{
  "n_kv_head": 2,
  "d_mlp": 256,
  "grad_clip": 1.0,
  "warmup_steps": 200,
  "decay_fraction": 1.0,
  "doc_mask": false,
  "steps": 5075
}
Each number is 128 + 24 x the weight over its row's rms, rounded and kept within 0 to 255. Layers, rows and columns count from 0. Numbers have three digits each. The size before them is the row's rms in percent of the matrix's.

# layer 3 MLP up, 256x64, rms 0.121, rows 214-255, columns 0-63
096:126086168113084114145125113114173129114108172141120104121123147136132173107131115132102137111116135128167132113145118161154174188155114141119153148115149088125121121150118069129135149150167132
104:145141147169121142105134114083103073135157139133126128145065161138165110143133136116141111106087105090142170132165103112107127136151143136141112124165133084119133163094139159124151123136108103
104:117149152145120143139092172130185116088137106151104166136152124123091121147143156105128132116138145144119114112107136161109155133093122109143109106082157132112153068131093131121128128191136125
096:104108126110127114140162105126135127139107125088094151112104111151114096102102134111138127146136107128146169130149131118151143156179144134083122136165181111120177112174088118139089102166119122
104:116106114118151159121106129113162117140133167071102090059098150118156160153148100120125107130094091145159120108111120097121117135114137124149114150156137120147127109178145132153117128082146138
104:189117134109122143113152135114067102136125112142134106141117099097140154091141134095144069094157128139094113105141145115091136123152126132151139124128151185130120091136128154151117125137084105
097:147132049137116116101126132132139124112123139095134144112134139095080140133134098117105120137071155100146106094132154167116161097190142114157138139129143136140136126152147159158153113143117148
104:150111108149109078120146100133114116099144134145064120162180103140085099132157137151160152157109130122166125147136169118151160117116142108124145133131141112088124154128145100098112105162149133
101:122127094125161152135124144107173149136103094079121110123147128135109109102151111166127122139124133082134098127167134095132155115123143142107126098130129118156147071081139104123150105105160188
108:148108137122133172141096142145136117119114103127089151132106123109121127145079142172098138114132170173120122096119091079119130145125162145137096114073129142163110094137148102131093140164136151
106:143090103177150156138140173102115090141150135117119110166151101123116076128147101170156083148117167123163103149123146141109105116157164142116123141159105111126133117134104112110099101152117129
096:144134065122161141118133153166111117139131075139144135106106151127097108140135140158074141128117133146114148149128136099141168138172131078129072124165155127130102135139147117140104172112129133
097:152112105112118114115159130118115140151134127119086176114099082139120117160147116118117165108128145144058162069131117135103135141161117123155103139151162149114100106148096162143138124103154141
114:157147115132109106120094133083132083124178114201123142097127147155126129118150125154128144158110184131103137152127121177119152140136130098129098101104147134113114124090158108111127129091122135
103:136117142162130178172148144142157150145112087150111141137149168166085102106150138129121144144131094096121136099105134134118143117167123140127124140164143091101096130065127092144105135107144108
100:134137109147132113126123118137159114157102079132104148107070123147141134142134106172166129120146119158113120168134132130135153141076159131126117109125136101117071130136146089093159131190151117
110:131121155147166121145175112098108121142163123088091139120115182154149134147148141144111138150156053121116166121130120134123109107142119106139119095133147103146084134094115121141162148100148110
089:151118116122128157086111121132150149154106111123103127111146123180165107144109086166168075090169148140148140096116124146129107185115126135118117127160111108116101130091111136150093114141124113
100:164086153143160147128161155123131141138090125098101130177114133101142105100157129153157116131092095155138122123108121117121143127122144144134073160104089092080128112105123139141131164153100100
103:113061127146179101084120160121173146147152112106104124114148133105128161122128152134111126113120141135141099153142161115065098144137126166144120141153144109114136120136147137171102151150090135
094:154130109120119091136138119138126127139143167103133084144116148148137187135120151104122154101144093125101139109111116141106104119165125126140192147196151076122125106130144158126151130098133103
098:181116119163134112109139149149106095164139126125140155093105105137123144137163135083121129167124116142170146160157173119149119142166114111089097125092154127156134104125097121133122152151169103
096:125109164141161123132144106131121121119147095131143101100123136116131147123135068128055090110135187119088107115129151158130159115121133136159154141080125103105093113155094133137102129149123126
105:155115144138104143148104127168082133134145115148097156148121124118124122121149098163114141142124081082142110108094135156099135141138178123155108081098136128153091113126173118139117132126142066
114:119097099122106114129138113083104153119097118136088133088130134112155094091138099133143118133143124095160095148123139148150129115091154159167166111112152171128148081124122105153161126111150170
091:111174113094144137088085172122132097149120116112133148114141148119142161120169155141089103109160119144102128076095110129139104135121146125139112124130135133128195178152148131117104148133155123
101:115110137097161156173121162182101116165129119142098147131103120123136108112156166117095137167107109117127067093142138169112152145127160103162130124154101132102115138112134125129132121138081139
100:124135128127144116142145130135143168109077087134076116132143145142098137138107089146144130122110128157071076124114170159095138097138170105139140137119142177144113165126129159117158126149130138
076:191120096122117146100097194148181152142137132099126135129153155099089123113155137114127119138128130101126134094146142098117130130136108102171076130132110099155132136111110089146143158129143138
107:109126108125096088118109151142144124144120103125095123151068131131098124146131141122072102179106100124116144107160082089190159139124138123143119124132123117132170116146135162126128143118169137
099:106147133139108113110137119113164124126154058126089147110144178129127121188173150170133117115146142179142128090129129138122121120169172138121127139109112109128163148163119110135101144116121137
105:152144109121150103137128189073153121100099155117149115169103120131106130129123096136150113146115129075160072126137124162151156112159151154128101141130125142125101097132131139183140127106131124
108:166136137118134123147118151117116108165198113130131132143130116164113131105142151120098095069122125105118130099159105124120123128120135158192105109101122114111133150122084088133144166093156118
090:149132131093085115147117153128103129118138122167110101099152141148113126164136130139097136091152111120119127115127071152159131137150154090146151197124142099105106127162066141127107132133151124
112:116087095127133125100131111132113151116110112133084106128130163154130127160133132156119086121120120129120101148132150108068127157118169141099158128170129132133107072148185162171153119112134124
107:158134138111135136114148166148105134102080119135124087156121112132113125128115106149141149113141094137118136104176170104105105113129157118135140121124124146164088045089139152139141136136085107
103:156139163109067161145116134096167105081095086116116123117145164150147145109134134136131149116134141165104137089138147126181161120135128111110154116151134131135119104115141136100089132180128109
101:156090136138160147129144118136116162134127104132118106134142118143119154124095156109167092105141123146109156108106155128124152136151141153112113117112125118101190139062136121141104168113153059
106:152135109124131097136121106144135155155139120142148167130128117193127113120094131087108081091095112166114142107126137142101146095136194098143126164103150148142111137125108114111080131110122114
092:110121145121119152108151143132086167101145122114151094139119095145123112170116121113121136119097137121134108119128116127153107127163155096131178124154145110141178084086149156088167147097106169
097:139135153148109113148090084137109114109129148147112132110159147150119139112135156132094147129163122126177094108085136128130151128142153069151092101137094124112145109108136091143109101155151072
107:142156068097127097122119170123122059126147140189141121118135173120095102153138107136110152103128099146170149104156115118118103123152112111150120131134129118120128109096085136119135126121149155